config.yaml
n_kv_head: 5
norm_place: "pre"
positions: "rope"
rope_base: 10000.0
rope_fraction: 1.0
qk_norm: false
extras: ["capped logits"]
init: "normal"
lr: 0.00518
beta1: 0.95
decay_fraction: 0.795
Each number is 128 + 24 x the weight over its row's rms, rounded and kept within 0 to 255. Layers, rows and columns count from 0. The size above them is the row's rms in percent of the matrix's.

# layer 6 attention output (transposed), 320x320, rms 0.148, rows 153-159,184-191, columns 256-319
size [115 116 107 115 109 114 106  84  85  85  89  83  87  86  87]
[[116  89 131 157 101 149 131 132 148 173 104 101 115  96  83 134 150 118  92 122  81 134  97 124 171  85 104 162  73 155  94 157 121 170 155 110 179 115 119 109 121 145 146  83 104 106 140 164 124  80 128 134 142 162 117 122 151 159 123 112 138 141 101 121]
 [118 144 102  99 162 152 120 138 118 141 149 121 156 103  99 132 102 150  89 118 137 116 129 105 118 111  97 122 112 118 155 134 121 147 151 132 151 117  99 144 140 118 113 134 109 101 131 153 142  65 116 125 114 140 127 155 141 137 180 117 115  83 161 116]
 [148 137 148 128 109 127  89 185 162 158 150 135 141 137 119 128 147 160  86  91 136 143 121 145 160 151 134 107 136 151 117 148 137 136  95 180 120 155 169 151 134 149 148 131 130 147 131 146 147 106 188 108 106 126 133 143 148 128  96 108 123 152 169 138]
 [127 117 126 155 126 133 129 107 100 127 168 137 133 104 100 144 139 118 118 130 157 108 108 143 125 136 145 140 132 124  91 195 166 118 163 149 118 109 142 132 148 118 144 168  90 116 112  96 105 140 137 169 110 144 135  83 131 167 146 100 163 146 139 149]
 [ 91 131 168 149  98 126 111 109 133 115 128 141 112  73 159  75 187 135 158 156 159  86 115 144 151 147 166 101 134 130 127 153 160  95 108 134 105 122 157 138 133 131  83 117 130 134 104 124 120 126 129 167 134 151 120 161 187 130 141 126 130 119 108 145]
 [ 95 105  81 129 113 141 133 155  85 118  98  91 119 152  73 153 154 147 169 176 124 125 137 136 144  97 103 129 143 148 118 111 141 146 146  90 151 164 109 132 168  85 139 117 122  88 130 107 155  93 113 103 139  75 140 137 123  96 153 145 128  93  84 139]
 [140 128 118 174 112 176 109 111 110 135 147 113 107 144 132 162 142 106 110 130 119 171 123  99 107 130 106  93 107 127 130 116 112 149  91 134 132 147 128  94 106 138 157 155 120 130 111 114  93 100 106 132 127 128 132 160 162 135  88 130  93 130 121 153]
 [103 124 129 160 101 156 138 116  90 116 149 135 102 159 161 121 152 144 130 136  95 142 117  99 144 134 121 169 116 121 167 136 110 106  90 143  97 117 171 168 132 166 151 143 126 146 142  96 131 160 153 156 120 132 129 139 125 142 119 104 125 114 111 144]
 [130 144 129 122 159  87 126 144 135  85 164 120 148 149 121 139 101 131 146 100 140  95 153 148 105 167 152  76 150  60 188  95 158 127 115 163 129 182 137 163 128 102 136 137 126 135 102 120 116 143  89 133 108  75 160 128 133  89 150 151 148 132 159 143]
 [128 165 126 199 106 161  86 101 122 128 114 139 162 148 150 152 153 149 133 123 137 154 163 113 149 138 157 105 138 135 141 150 121 103 148  67  95  96 129  97  94 133 164  91 168 121 111  78 109 113 101 138 138 139 162  94 105 165 113 134 120 179 108 128]
 [112  82 137 167 152 110 159  93 133 120 127 125  99 107 143  86 106 139 148 164 112 135 159 158  86 106 138 143  99 128 167 102 130 134 133  93 115 106 116  92 162 137 100 119 106 117  96 119 116 127 120 129 176 108 131 131 134 137 110 146 101 121 121 118]
 [128 138 106  94 151 107 119 174 149  98 133  83  88 124 136 116 115 118 127 107 146 121 174 109 149  95 119 127  93 113 147 115 112 146  99  94 120 101 158  81 110 125 124  81 127 156 133 149 153 146 118  87 156 146 104 179 139 145 101 112 155 108 123 136]
 [156 142 101 112 135 161 143 151 147 141 143 122 138 137 130 168 122 154 124 112 102 134 121 103 127  81 125 140 131 154 120  97 134 192 151 111 155 167 115 147  81 115 137 112  98 148 139 124 138 143 134 106 147 127 194  98  98 175 128 135 151 145 162 104]
 [151 111 148 136 118 123 127 141 167 129 138 183 143  91 138 139 140 125  98 110 132 155 125 108 147 134 137 105 118  81 140 137 107 115 127 161 105  95 129 113 115 151 127 140 133 176 137 154 103 124 111 176 130 159 160 174 126 134 109 121 164 150 121 146]
 [ 92  93 123  85 131  92 147 112  98 113 107 125 116 133 138 125 114 128 123 144 145 123 142 149 156 104 144 177 172 111 156 163 175 118 142  80 106 109 141 169 150 116 172  97 140 116 139 133 161 138 110 108 157 109 131 109 144 125 140 118 140 104 122 105]]
# layer 6 attention value, 160x320, rms 0.161, rows 89-95, columns 256-319
size [103 100  99  97  96  98  95]
[[116 125  96 141 140 159 121 115 139 110 124 122 130  87 136 151 146 116 107 143 139 130 136 135  99 133 120 123 157 111 101  99 112  99 121  81 118 144 101 115 133 104 123 140 123 154 124 141 126 144 149 129 114 131 124 125 147 113 112 138 116 147 107 130]
 [ 96 124 100 137  59 107 102 145 132  93 160 166 117 132  99 110 112 115 161 129 125 119  78 127 122 121 115 160 128 141 108 114 117 166 118 153 141 130 195  92 168 107  97  99 121 151 146 122 145 146 181 113 145 103 104 132 122 139 147 138 100 152 163 104]
 [ 69 129 131 102 141  89 123 115 104  96 129 121 113 124 117 144 162 121  97 132  88 128 130  94 105 125  99 113  96 151 184 133 150 158 100 156 163 139 134 128 127 135 104 136 141 120 172 106  78 105 111 114 138 134 101 149 128 141 114 142 111 133 118 134]
 [127 153 173 151 115 194  73 136 122 148 128 115 127 152 174 141 129 108 112 124 103 113 113 144 106 104 128 117  79 123 110 101 108 118 134 161 133 164  81 158 174 152 121 138 150 115 138 116 118 112 106 108 136 123 156  94 137  88 106 164 109 162  92 130]
 [115 156 106 140 135 105 133 142 100 202 122  78 128 125 138 151 103 146 132 117  85 127 145 126 112 141 112 105 128 100 148 115 122 118 115 135 141 108 131 157 119 133 128 102 151 101 101 117  69 103 171 135 156 124 141 134 146 127 133 140  85 107 135 172]
 [164 135 110 107 158 126 146 121 177 141 117 112 147 150 158  90 125 132 121 111 154  94 125 118 166 148 129 151  93 127 114 129  84 136 131 148  88 144 230 187 123 154 157  98 143 150 151  98 139 138  96  81 117 180 153 118 170 121 121  74 160 125 116  80]
 [127 131 157 127 134 152  71 138 144 171 153 117 131 158 136 121 105  69 137 116 130 109 157 118  94 148 157 113 119 151 121 149 103 126 140 125 128 110 144 108 142 109 114  94  85 153 126 136 109 138 144 102 131  97 124 138 110 122 161 137 125  98 137 142]]
# layer 6 attention query, 320x320, rms 0.121, rows 192-219,224-251, columns 256-319
size [125 116 122 107 105  94  84  82  88  83  93  82  80  97  84  90 123 122 114 133 113  98  91  95  86  84  81  78  58  61  53  72  91  74  99  98 151 149 147 156 154 148 145 159  43  54  69  66  69  96 105 131 140 151 160 158]
[[124 122 110 169 116 152 131 158 117 127 161 132 106 145 134 138 143 143  71 109 162 145 122 119 149 102 103 112 137  94 113 123 117 110 146 142 146 159 142 173 123 149 150 165 133 130 141 112  97 120 119 116 174 101 151 125 129 148 162 155 146 132 150 102]
 [145 100 158 130 164 144 166  94 112 101 110 129 127 135 164 111 143 127 127 124 162 154 140 103 119 121 104 110 134 128 124 136 111 155 153 140 125 146 124 115 120  78 110 142  94 163 130  96 106 164 136 129  68 116 147 161 120  95 109 165 152 106 122 142]
 [123 133  91 146 122 117 124 139 109 117 147 128 150 114  97 115  66 114 129 152 140 133 152 113 127 131 114 145 123 124 112  73 109 137 158  91 124 144 126 117 152 145  95 176 135 175 117 132 165 153 148 133 133 120 130 125 141 142 140 114 131  93  99 133]
 [124 109 106 130  94 134 125 112 110 122 103  75 118  97 134  93  94 115 157 117 120 148 133 157 113 136 123 153 115 139 143 127 131 133 101 169 102 156  98 165 146 148 145 173 145 134 161 132 160 158 136 136 110 137 133 114 160 154  97 118 135  89 145 140]
 [148  94 191 135 164 146 140 127 145 105 149  98 115 136 197 103 110 119 146 123 126 109 123 129 113 112 133  90 155 149 149 160 126 143 129 124 139  96  88 162 157  91  92 150 164 118 144 141 129  96 152  73 143 140 122 133 134 153  90 135 127 143 136 169]
 [155 123 142 132 123  86 104  74 146 127 123  91 160 126 161 168 158 103 127 128 129 144 134 124 117 140 175 173  82 106 115 105 131 103 163 142 127  72  75 125 119 126 128  94 133 122 113 128 124 157 135 140 113 134 119 121 129 132 155 134 110 117 104 116]
 [124 136 133 111 152 108 158 143 111 138 148 171 122 145 112  80 111 129 135  95 121  83 112 144 113 138 127  89 144  98 120 163  98 149 117  94 126 151 123 143 106 101 135 134 135 116 122 154 118 130  96 164 120 138 143 154 145 172 129 166 164 147 158 134]
 [116  96 131  90 138 167 136 161 135  96 117 148 111  94 125 148 124 102 123 116 154 114 194 135 105 119 121  98 104 165 145 136 120 119 109 167 135 110 148 149 117 135 132 103  95 169  91 147 112 144 146  98  97 106 108 121 119 127  76 144 134 126 151 155]
 [114 108 151 153  94 108 124 170 132 117 133 176 161 136 114 149 146 104 175  76 171 135 111 142 127 120 142 143 137 148 123 153 109 126 190 157 131 153 129 113 147 150 114 113 149  93 108 122 148 115 129 143 121 151 167 119 109 109 131 146 135 133 132 127]
 [142 134 138 101 108  95 160 143 140 101  99  82 118 116 135 127 111 130 105 139 159 132 132 138 159 134 116 117 131 153 160 133 127 141 127 124 114 136 135  98 149 158 186 115 141 128  95 129 132 115 162 102 101 123 108 156 139 123 146 138 144 135 125 129]
 [171 140 108 135 132 123 130 158  96 132 145 136 146 120 122 123 128  77 150 125 148 153 107 126 132 137 129 171 147 106 134 171 132 113  82 141 168  78 134 127 114 110 194  71 132 123 122 138 110 118 180 108  79 128 134 122 135 135 140  65 116 149 125 149]
 [120 114 115 138 120 156 112 120 129 141 119 152 136 136  89 115 157  95 142 161  98 157 116 187 113 136 127 115 106 114 141 174 138 120  95 152 101 147 167 116 114 105 134  97  73 116 109 142 125 101 187 167 162 139 162 119 126 109 129 143 127  69  94 125]
 [120  93 139  85 132 177 145 128 152 123 117 134 108 130 142 115 153  95 117 114 137 145 138 104  98  89 128 168 114 130 107  97  84 136 136  95 112 110 115 187 113 145 139 172 122 141 140 125 113 175 152 128 146 122 151 144 103 133  92 101 157 102 182 139]
 [161 135 121 153  79 173 119 152 157 150 130 144 183 127 104 150 136 123 133 119 121 139  87 115 160 160 144 146  87  98 130 116  77 132 126 118 121 125 128 116 134 101 121  94 165 130 154 112 111 136 171 135  85 131 116 144 137 147 172 170  99 112 135 146]
 [124 119 113 121 127 129 149  73 132 123 138 112  98 149 123 158 115 140 160 134 129 141 113 166 143 100 139 118 130  79 123 160 161 174 163 144 107 136  84 137 106 142 101 106 108 111 155 158 131 183  93 115 110 179 150 120  81 155  85 137 120 134 167 112]
 [156 117 116 130  74 142 167 133 160 157 153 106 142  75 152 113  86 151 120 140 111  87 143  98 153 113 101 110 103 117 125 115 134 178 140 116 153 159 138 145 141 121  81  88 115 124 175 119 165 116 139 141 153 102  91 140 104  93 117 132  99 132 131 132]
 [ 89 141 105 157 120 141 116 112  92 164 136 177 135  83  85 149 131 105 106  79 140 122 118 152 107 130 160 121  88  88 165  87 125 125 128 116 127 120 169 163 155 111 109 131 160 101 166 118 152 119 109 156 167 110 117 112 155  77  93 138 124 109 119 116]
 [110 151  95 103 120 139 107 122 159 133 128 146  98  68 113 131 106 125  85 110 137 118 126 144 146 144 154 102  85  93 136 137 121 148 145 136 117 121 119 111 124 102 153 190 114 111 143 127  86 110 168 138 129  98 148 144 151 118 122 159 145  95 153 101]
 [ 82 111 138 156 150 155 146 134 164 155 109 125 121 142 120 157 106 146  89 130 157  99 111  67 109 101 143  85 138 129 119 110 127 124 142 143  97 120 123 131  97 145 113 143 139 172 116 135  99 157 135  73 149  86 124 136 166 168 110 119 116 133 115 130]
 [122 138 159 101 168  91 122 166 129  98 138 116  99 132 160 100 118 181 117 156 118 116 148  95 106 138 101  95 157 139 122 149 116 122 111 118 121 152  99 147 118 112 112 137 117 128 121 156 136 107 128 112 122 120 117 172 147 134 110 125 134 137 142 148]
 [131 148 115 108 151 152 146 155 144 123  98 150 146 155 126  97 168 121 127  82 108 143 136 154 158 155 141 126 138  59 116 158 109 127 124 146  72 143 145  88 112 141 127 120 105 124 135 132 117 109 126 175 119 135 146 152 111 126 147 162 157 101  94 117]
 [145 129 139  94 133  93 164 172 135 154 106 131 110 119 168 113 185  99 163  87 151  97  89 164 142 141 149 101 133 130  75 130 134 137 107 138 107 126 106 107 108 137 122 145 130 128 165 133 137 111 115 153 120 187 102 158 129 189 159 149 140 149 139 130]
 [143 122 123 105  91 115 151 156 157 114  70 160 155 158 123 134 151 118 120 113 115 169  93 162 136 125 141 175 157  69 104 136 138 125 134 172 102 197 141 106 141 151 122  97 138  97 115 117 118 115 160 146 114 156 120 120 108 129 119 146 119 155 106 121]
 [128 118 143 136 132 122 103  98 102 117 156 137  90 168 158 149  95 114  81 137 138 106 144 121 137  92 107 109 114 154 150 147 151 162 154 169 152 146 137  77 101 111 150 116  98 126 126 130 112 105 148 100  98 173 108 140 128 129 141 149 138 129  76 162]
 [140 136 111 170  84 130 122 130 178 131 104 153 136 107 141 157 121 116 103 112 155 170 135 139 111 119 130 157 125 112 143  82  99 132 101 138 173 153 153 165 114 153 155 148 109 108 110 112 135 147 127  91 133 103 101 109 113 162  93 102 150 100 131 154]
 [139 105 124 110 126 122  99 146  96 131 151 137 136 111 135 125 119 107  90 132  87  93 126 114 127 170 116  98 122 153  83 128 137 147 129 133 173  86 124 113 115 131  94 116 110 152 115 124 141  64  97 135 146  98 137 140 138  96 114 167  98 146 106 142]
 [139 129  89  97 124 140 122 121 143 133 123 127 122 126 138 107 133 146 128 173 123 123 149 123 123  98 139 135 152 112 134 127  98 131  91 165 126 125 122 145 111 119 120 163 140 151 131 150 133 114 135  91 139 120 122 143 134 143 159 123 177 125 130 113]
 [139 133 137  92 131 137 117 127 125 124 106 107 164 218 105 134 130 114 156 105 109 108 118 109 108 164 121 124 109 118 138 120 120 133 101  96 122 123 166 137 152 127 139 112 120 139 102 169  80 125 155  82 142 158 143 121 160 106 140 143 105 135 120 126]
 [150 118 180 129  89 144 149  96 122 156 118 129 126 114  95 106  77 119 133 152 113  98 114 128  59 109 131 169 163 142 114 112 136 141 140 122 144 119 123 109 130 103 137 127  79 168 102 130 134 108 150 122  97 158 141 122 166 193 116 100  96 136 138 125]
 [127  95 160 128  55  96  89 101 117 150 139 145  80 125  99 119  72 126 154 134  96  87 146 163  87 121 109 160 180 168 103 153 139 153 131 148 149 134  86  80 111 141 136 112  74 153 153 134 120 131 113  94 105 159 120 135 140 162 102 129 137 110 134 144]
 [109 139 175 130 120 137  90 136 148 157 105 110  87 160 154 133 133 137  89 124 120 146 144 141 139  94  99 174  84 126 114 131 135 150 163 129 107 189 127 138 103 111 115 124 120 111 106 124 138 113 164 142 138 137 131 142 151 184 100 155 121 109 124 128]
 [141  85  97 111 115 135 126 139 153 127 144 136 126 102  94 119 149 114 103 124 132 170 146 134 171  93 123 112 128 140 133 142 119 155 127 130 129 126  85  86  86 129 134 119  93 107 135 136 144  95  92  96 120 162 129 183 135 170  99 160  93 105 137 145]
 [133 105 122 113  54 124 109 113 164 173 122 147 100 123 100 109 147 107 108 129 137 122 123 119 114  96 120 120 117 142 109 141 113 130 129 128 149 111  84  77  80 149 152 116  82 103 154 151 146 119 123 117 121 177 135 174 166 164 120 151 109 104 161 148]
 [ 99 166 166 130 162 120 157 141 135  98 143 144 178 123 146 110 158 146 152 126 103 127 154 154 136 144 143 131 133 113 121 146 149  91 115 100 131 121 140 173 135 107  58 115 127 136 171 112 151 150 150 157 132  88 114 111 131 122 158 143 122 126 127 116]
 [145  84 135 137  71 126 128 148 149 167 134 145  73 140 141  97 111  90 121 133 156 111 102 115 123 151 130 122 131  95 140 132 118 158 121 149  97 137 133  70 137 122 143 147 101 119 133 184 133 121 122 163 125 159 114 161 128 132 118 157 139 136 154 147]
 [ 94 141 132 112 188 174 141 144 180  86 139 134 172 116  98 167 137 134 126  99 123 159 141 162 139  95 148 141 129 122 116 143 127 147 166 131 141  98 135 138 132 119  64 134 129 152 135  81  95 136 126 101 103 118 140  69 159 137  99 149  89 118 125 123]
 [150 142 146 110 104 103 125 190  75 141 119 144 146 119 107 102 134 152 129 100 129 141 117 112 136 137 178 109 116 133 123 148 125 134 139 120 144 114 119 125 139 148 140 150 142 100 123 139 138  87 110 150 105 117 175 137 129 150 152  92 102 112 106 149]
 [131 149 155  91 153 160  95 137 131 124 135 129 109 118 126 132 112 170 128 118 114 145 121 144 161 113 135 130 132 115 116  81 105 117 136 107 131 126 156 125 125 130 108 123 131 169 134 113 165 112 164 140  82 134 143 104 113 189 131 143 192 129 109 132]
 [125 108  84 133 144 140  95 106  97 149 136 147 147  62 113  87 110 151  89 110 156 169  74 101 142 131 126 122 152  89  83 142 139  89  72 150 133 164 157  92 115 137 130  61  98  93 114 111 101 116 180 109 117 114  99 140 106 129 156 101 124 149 127 189]
 [172 107 116 120  90  98  76 141 140 117 117 118 139 173  75 164 165  90 161 143 118 103 101 153 147 143 124 110 147 192 137 154  87 127 136 144  87 124 127 135 150 115 170 132 110  99  90 174 130 130 176 100 183  89 154 125 135 129 100 173 142 104  87 152]
 [152 131 147  92 135 142 149 125  74 118 159 156  98 154 127 124 111 157 117 145 121 149 121 160 133 143 134 144 177 156 108 138 114 199 129  63 140 127 156 164 141 171 105 151 134 141 149 157 156 186 148 103 163 126 133 134 135 124  95 107 115 121  98 145]
 [158 171 132 131 116 148 133 116  85 142 143 175 179 145  85 147 137 100 135 144 109 127 107 126 140 159 126 177 141  96 148 114 102 136 150 119 135 140 131 127 139 137 122 125 132 146 158 141  94 165 171 145 143 138 165 122 138 126 125 161 124 119 111 131]
 [123 119 122  87 143 112 113  88 119 123 134 153 104 117 162 134 140 117 172 119 131  81 148 148 155 136 147 105 139  98 141 110 103 121 106 196 136 143 119 147 110 113 106 104 109  92 143 137 100 124 134 121 112 114 145  87 123 139  88 131 119 104 157 156]
 [164 123 120 135 108 102 139 134 174 132 118 109 182 125 126 134 120 125 127 145 129 133 127 105 158 140 134 143 118 147 147  87  87 114 113 124 146 127 138  86 111 114  74  98  84 110 137 127 151 138 120 123 121  99 159 161  98  86 119 108  93 133  76 103]
 [125 113  85 104 116 108 136 131  95 124 147  99 148 153  83 121 130 138 145 148 136 164 149 138 127 121 106 120 127 104 127 133 105 126 112 125 139 102 128 111 134 139 145 131 129  96 119 101 127 138 131 169 163 120  99 115  87 112 169 149 153 148 102  92]
 [155 158  73 149 137 129 145 167  88  74 170  76 130 146 128 110 130 120 186 169 125 118 134 106 151 126 119 143 120 114 137 127 143 108 127 147 121 144 136 133 141 147 128 137 159 114 126 129 131 150 134 164 158 160 136  86  86  97 150 116 175 121 141 102]
 [139  72 155 112  59 136 104 106 155 134 121 171 114 155 100 150 118 129  87 139 135 102 127 116 105 105 149 100 145 151 114  91 130 138 114 126 143 111  76  84 118 134 128 114  88 131 148 138 108 111 118 118 133 164 146 141 167 155 124 137 106 102 126 113]
 [127 104 101 130  89 153 114 131 119 161 106 124 113 159  86 147  70 130 121 127 132 105 112 115 105 100 127 137 106 167  96 113 133 134 135 113 181 131  86  98 114 124 186 144  91 132 109 125 131 127 129 115 166 150 127 137 171 177 116  89 131 119 122 109]
 [130 116  95 126 109 127 114 112  83 137 123  86 106 136 126 156 101 149 122 140 164 112 112 119 113 150 123 112 122 153 103 107 116 128 116 102 147 138 102 153 123 150 171 128 143  97  94 128  82 124 165 135 176 160 150 123 136 130 116  96 131 120 152 131]
 [128 107 114 148  96 101 159 151 141 136 140 137 103 163 173  98 155  81  99 133 149 149 121 114 119 123 134 123 134 128 135 154 119 146 135 108 109 144 125 101 101 124 133 155 117 102 170 149 153 107 123 139 134 142  95 156 109 159 130 175 136 125 146 156]
 [122 113 118  89 120 145 105 113 128 143 121 102 111  98  52 146  97 140 116  98 125 135 135 156  97 118 130 117 132 146 109  98 149 150 164 154 102 128 126 125 126 141 138 105  87 107  87 126 105 109 107 120 121 141 187 136 167 108  91 110 113 120 145 126]
 [191 120 139 171 150 104 108 147 125 139 120 107 156 170 184 121 139 116 131 137 136 118 111 118 142 124 122 152 114 107 166 132 118 135  91 118 146 126 107 120 142 124 125 120 152 134 161 152 165 142 118 121 108 104 117 134 118 147 175 164 138 146 123 114]
 [154 131 140 121 107 167 138 114 134 189 120 151 133 108 171 134 104 139 107 145 110 137 110 151 111 139 107 129  94  96 125 111 167 160 111 124 125 114 130 142 147 163 148 127  78  91 157 123 132 116 106 119 146 121  90 133  93 164 102 108 149 177 123 197]
 [180 118 118 130 112 105 100 153 115  97 144 159 136 127 150 151  93 170 125 132  82 142 118 165  99 124 144 101 109 108 102 134  92 133 120 169 138 108 112 148 119 136 124 124 138 135 136  99 121 143 135 146 138 117 130 141 128 126 106 123  94 146  77 125]
 [130  94 110 159 127 129 103 113 159 124  96 128 137 132 145 152 131 149 111 136 130 118 110 112 130 155 133  76 129 115 165 131 118 136 145 141 146 148 113 202 118 115 132 153 182 136 127 150 142 123  99 117 172 126 117 171 126 150 136 104 161 127 102  84]
 [ 99 126 122  74 111  97 135 112 153 111 106  81 151 125 103 121 103  98 125 129 115 127 122 110 160 165 159 160 101 167 107 102 125 156 135  81 142 120 131 103 150  96 127 129 151 142 185 113 120 120 119 123 127 154 141 116 113 169 112 120 133 132 122 136]]
# layer 6 attention key, 160x320, rms 0.113, rows 96-122, columns 256-319
size [ 65  72  58  72  89  62  77 132 132 149 135 156 146 124 129 155  65  61  69  64  59  75 104  98 144 141 152]
[[144 136 148 149 116 122 149 114 115 132 145  61 107 147 101 105  82 137 111 141 125 119 136 103  99 148 113  98 152 128 135 129  85 131 126 139 151  80 117 112 106 134 155 155  89 121 138 125  90 162 141 129 177 172  67 147 106 134 116 141 123 121  69 142]
 [135 136  94 138 141 145 161 142  91 163 102 104 159 128  80 131 129 154 114 154 102 115 143 132 100 128 144 107 114  88 137 130 133 157 159 114  97 131 133 133 125 123 130 126 126 189 126 129 113 128 109 170 142 135 157 129 164 146 144 105 110 108 122  92]
 [179 159 120 123 106 119 198 133  67 114  87 125 145 109 140 109 150 153 144 129 187 120 131 122 137 172  91 122 148 129 136 151 117 167 136  99 165 164 157 141 142 132 130 134 157 126 135 103 103 160 104 127 152 138 135 143 109 156 138 122 112 113 141 140]
 [144 133 151 125 103 106  85  92 117 113 169 117 119 161 140 133 137 103 118 145  97 118 121 147 125 116 158 131 123 117 130  85 171 119 142  72 125 132 158 161 137 116 141 131 134 161 147 152 114 112 104 122 107 100 143  94 170 152 155 124 142 113 121 123]
 [116 132 154 129 144 119 151 135 115 130 140 113 124 133 128 144  83  91 135 146 112 136 135 142 133 100 124 114 120 114 139 139 144 135 150 112 105  88 102 106 154  97 154 131 153 156 107 146 114 134 108 121 153 138 119  65 148 136 153 113 150 122 103 123]
 [121 137 106 145 113 117 123 100 118 125  71 148 116 173 132 117 144 146 189 155 111 114 112 167 154 126 150 112 110 125 134 144 141 122 203 155 145 136 106 130 137 139 119 162 121 133 148 126 159 130 134  98 115 132 117 134 160 130 186 102  85 159 133  99]
 [148 135 176 139 135 126 150 122 102 142 170  75 148 134 167 131  91  85 152 154 153 130  99 134 129 107  88 115 126 125 144 101 151 118 117  87  82 121 127 164 135  96 141 122 148 140 132 105 121 135 136 168 155 138 134  81 103 122 162 104 152 130 121 128]
 [113 104 130 122 127 186 130 120 100 118 177 147 125 158 121 138 151 159  93 102 144 155 142 119 125 128 151 130 120 107  89 111 144 108  88 127 112  90 119 125 184 114 150 108 184 140  94 165 113  99 130 162  97 136 136 162 111 115  77 109 145 109 151 138]
 [ 79  85 134 123 157 112 106 116 100 131 126 107 134 130 130 158 121 118 151 117 156 117 101 124  89 156 139 156 155 160 136 119 107  96 115 138 137 161 114 113 108 119 142 152 128 102  82 144 112 156 118 110  79 164 160 136 159 107 149 107 142 129 169 123]
 [108 131 162 143 136 123 118 130  99 121  79 160 158 111 132 161 104  81 151 124 133 126 102 118 120 151 145 162 145 102 154  97 177 140 136 138 136 149 119 142 113 137 127  93 210 102 100 125 127 190 134  92 123 158 172 110 138 155 102 176 111 125 108 166]
 [102 153 132 158  99 127 141 161 120 126 100 166 145  83  96 103 134  81  98 121 147 121 116 111 146  93  64 136 137 148 144 163 106 100 133 153 122 120 155 119 172 131 159  77 113 108 117 119 115 149 131  98 145 100  95  84 144 127 131 133 124 100 113 152]
 [157 106 125 150 136 138 132 116 168 104 153 132 100 143 109 101 130 119 153 174 146 141 143 144 128 143 178  77 144 116 102 132 134  87 126  89 144 181 151 114 200  92 136 156 101  87 127 121 132 194 172  79 125 110 158 129 147 144  86 104 155 122 140 148]
 [123 104 108 116 148 136 106 118 115 133 117 120 165 110 156 134 109 124 172 126 113 137 143 137 107 119 150 119 132 145 129  97 115 150 141  91 146 165 115 149 162 132 119 144 138  80 100 133 138 116 143 114 105 138 103 102  72 151  67 146  95 156  90 111]
 [149 143 116  87 139 118 122 133 162 119 143 113 168 158 120 122 111 132 128 108  97 115 134 167 118 155 160 107 133  92 155 139  94 147 168 101 153 134 128 120  99 133  98 149 139 115 123 150 148 132  99  87  91 145 115 122  86 171 106 168 158 155  94 122]
 [130 124 146 136 111 137 102 129 125 150 173 126  73 101  69  81 166 198 127  81  95 130 158 173 131 154 166 159 143 103 113 125 147 119 118 137 134 135 138 154 109 122 108 153 117 183 173 146 109 165 137  82 124 116 139 135 133 122 148 134 143 141 153 185]
 [110 164  92 121 140 145 121  97 138 139 105 142 134  91 153 199 157 178 116 115 111 125 145 117 134 106 132 143 170 114  87 148 140 147  99 105 167 175 120 121 143 162 119  89 103 144 142 166 129 104 127  97 106 171 148 142 121 126 142 134 141 108 150 144]
 [146 154 144  86 133 162 106 104 161 181 155 135  90 127 161 162  90 145  89  89 115  98 156 148 148 151 123 125 138 149 118 108 102 154 113 156  89 135 118 127 121 105 108 133  92 129 148 128 114  86 143  90 123 121 136 141 154 144  83  94  99 100 147 124]
 [134 112 170  99 104 118  75 121 109 116 142 158  86 122 116 128 108  91 102 135 122 134 139 144 155 112 125 148 133 104 140 152 127 140  83 147 109  75 150 126 158 126 101 124 109 140 140 111 109 105  81  92 125 110 132 176 154 148 120 135 105 119 124 134]
 [139 127 154 123 109 144 157 147 119 127 155 101 123 138 144 144  85 128 147 110 131 116 118 116 114  94 119  87 104 122 110 133 100 130 152 128 117 107 118  83 144  94 141 133 101 105 122 132 134 144 131 115 157 175 109 137 135 156 147 114 136  98 161 100]
 [118 158 195  93  88  98 102 123 147 155 175 115 127  98 150  71 119 108 109  87  80 116 117 115 142 104 121 101 146 124 101 134  85 141 131 128 121 111 129 113  91 110 183 109 119 144 130 152 141 122 142  93 132 160  83 128 113 119 128 107 155 112 140 155]
 [ 80 166 172 128 168  95 106 142 122 164 119 143 151 113 101 112 139  83 117 132  80 139 130 150  88 106 142 163 129 110 131 126 102 108  73 166 114 105 132 145 112 130 134 143 115 117  94 125 154 117 144 129 104 121 123 119 126 101 109 116 150 125  96 151]
 [152 142 197 141 101 139 136  74 139 114 155 102 110 106 159 106 109  92 146 141 137 100 106 132 106  99  97 101 119 106 156 123 129 133 156  89 119  85 139 128 160 105 140 140 146 136 122 151 103 120 125 117 155 135 123  83 111 127 156 107 165 115 156 116]
 [121 106 202 123 144 160 122 138 130 110 165 132 141 140 112 147 155 148  78 104 129 176 148 116 115 110 162 143 132 124 101  90 132 119  72 128 125  69 122 107 153 112 162 107 161 145  93 152 118 119 147 149 117 123 139 149 112 108  67 102 149 109 117 143]
 [110 123 155 127 144 152 122 122 123  99 119 152 132 107 112 124 149 147 132 105 121 164 127 132 111 117 165 133 138 113 147 131 126 116 128 141 160  82 129  74 140  93 149 130 150 156  93 182 110  83 122 100  90 164 122 114 159 121  98 152 130 107 140 149]
 [ 90 134 133 129 165 128 114  86 135 152 112 204 147 119 158 149 124 114 134 119 160 145 142  97 113 120  74 107 160 128 121 108 118 149 122 121 131 105 119 130 114 127 144 141 111 135 156  85 115 157 127 163 118 123 136 126 162 116 103 124 140 122 130 145]
 [126 149 146 151  81  87 119 159 150 121 166 144 127  63 108 112  92 113 147  72  83 130 111 123 113 149  90  85 115 140 101  76 115 111 114  98 143 123 189 131 130 152 123 149 165 119 167 111 129 144 120 167 128 122  97 124 101 121 146 125 161 158 140 137]
 [128 125 127 158 131 175 114  99 106 140 107 175  83 108  91 137 152 136  99 115 119 134 143 135 115 124 123  92 129 135 101 134 150 136  72 154 143 131 121 130 176 121 103 143 135 112 175 151 105 151 113 124 124 128 119 185 141 159 135 109 127 119 129 134]]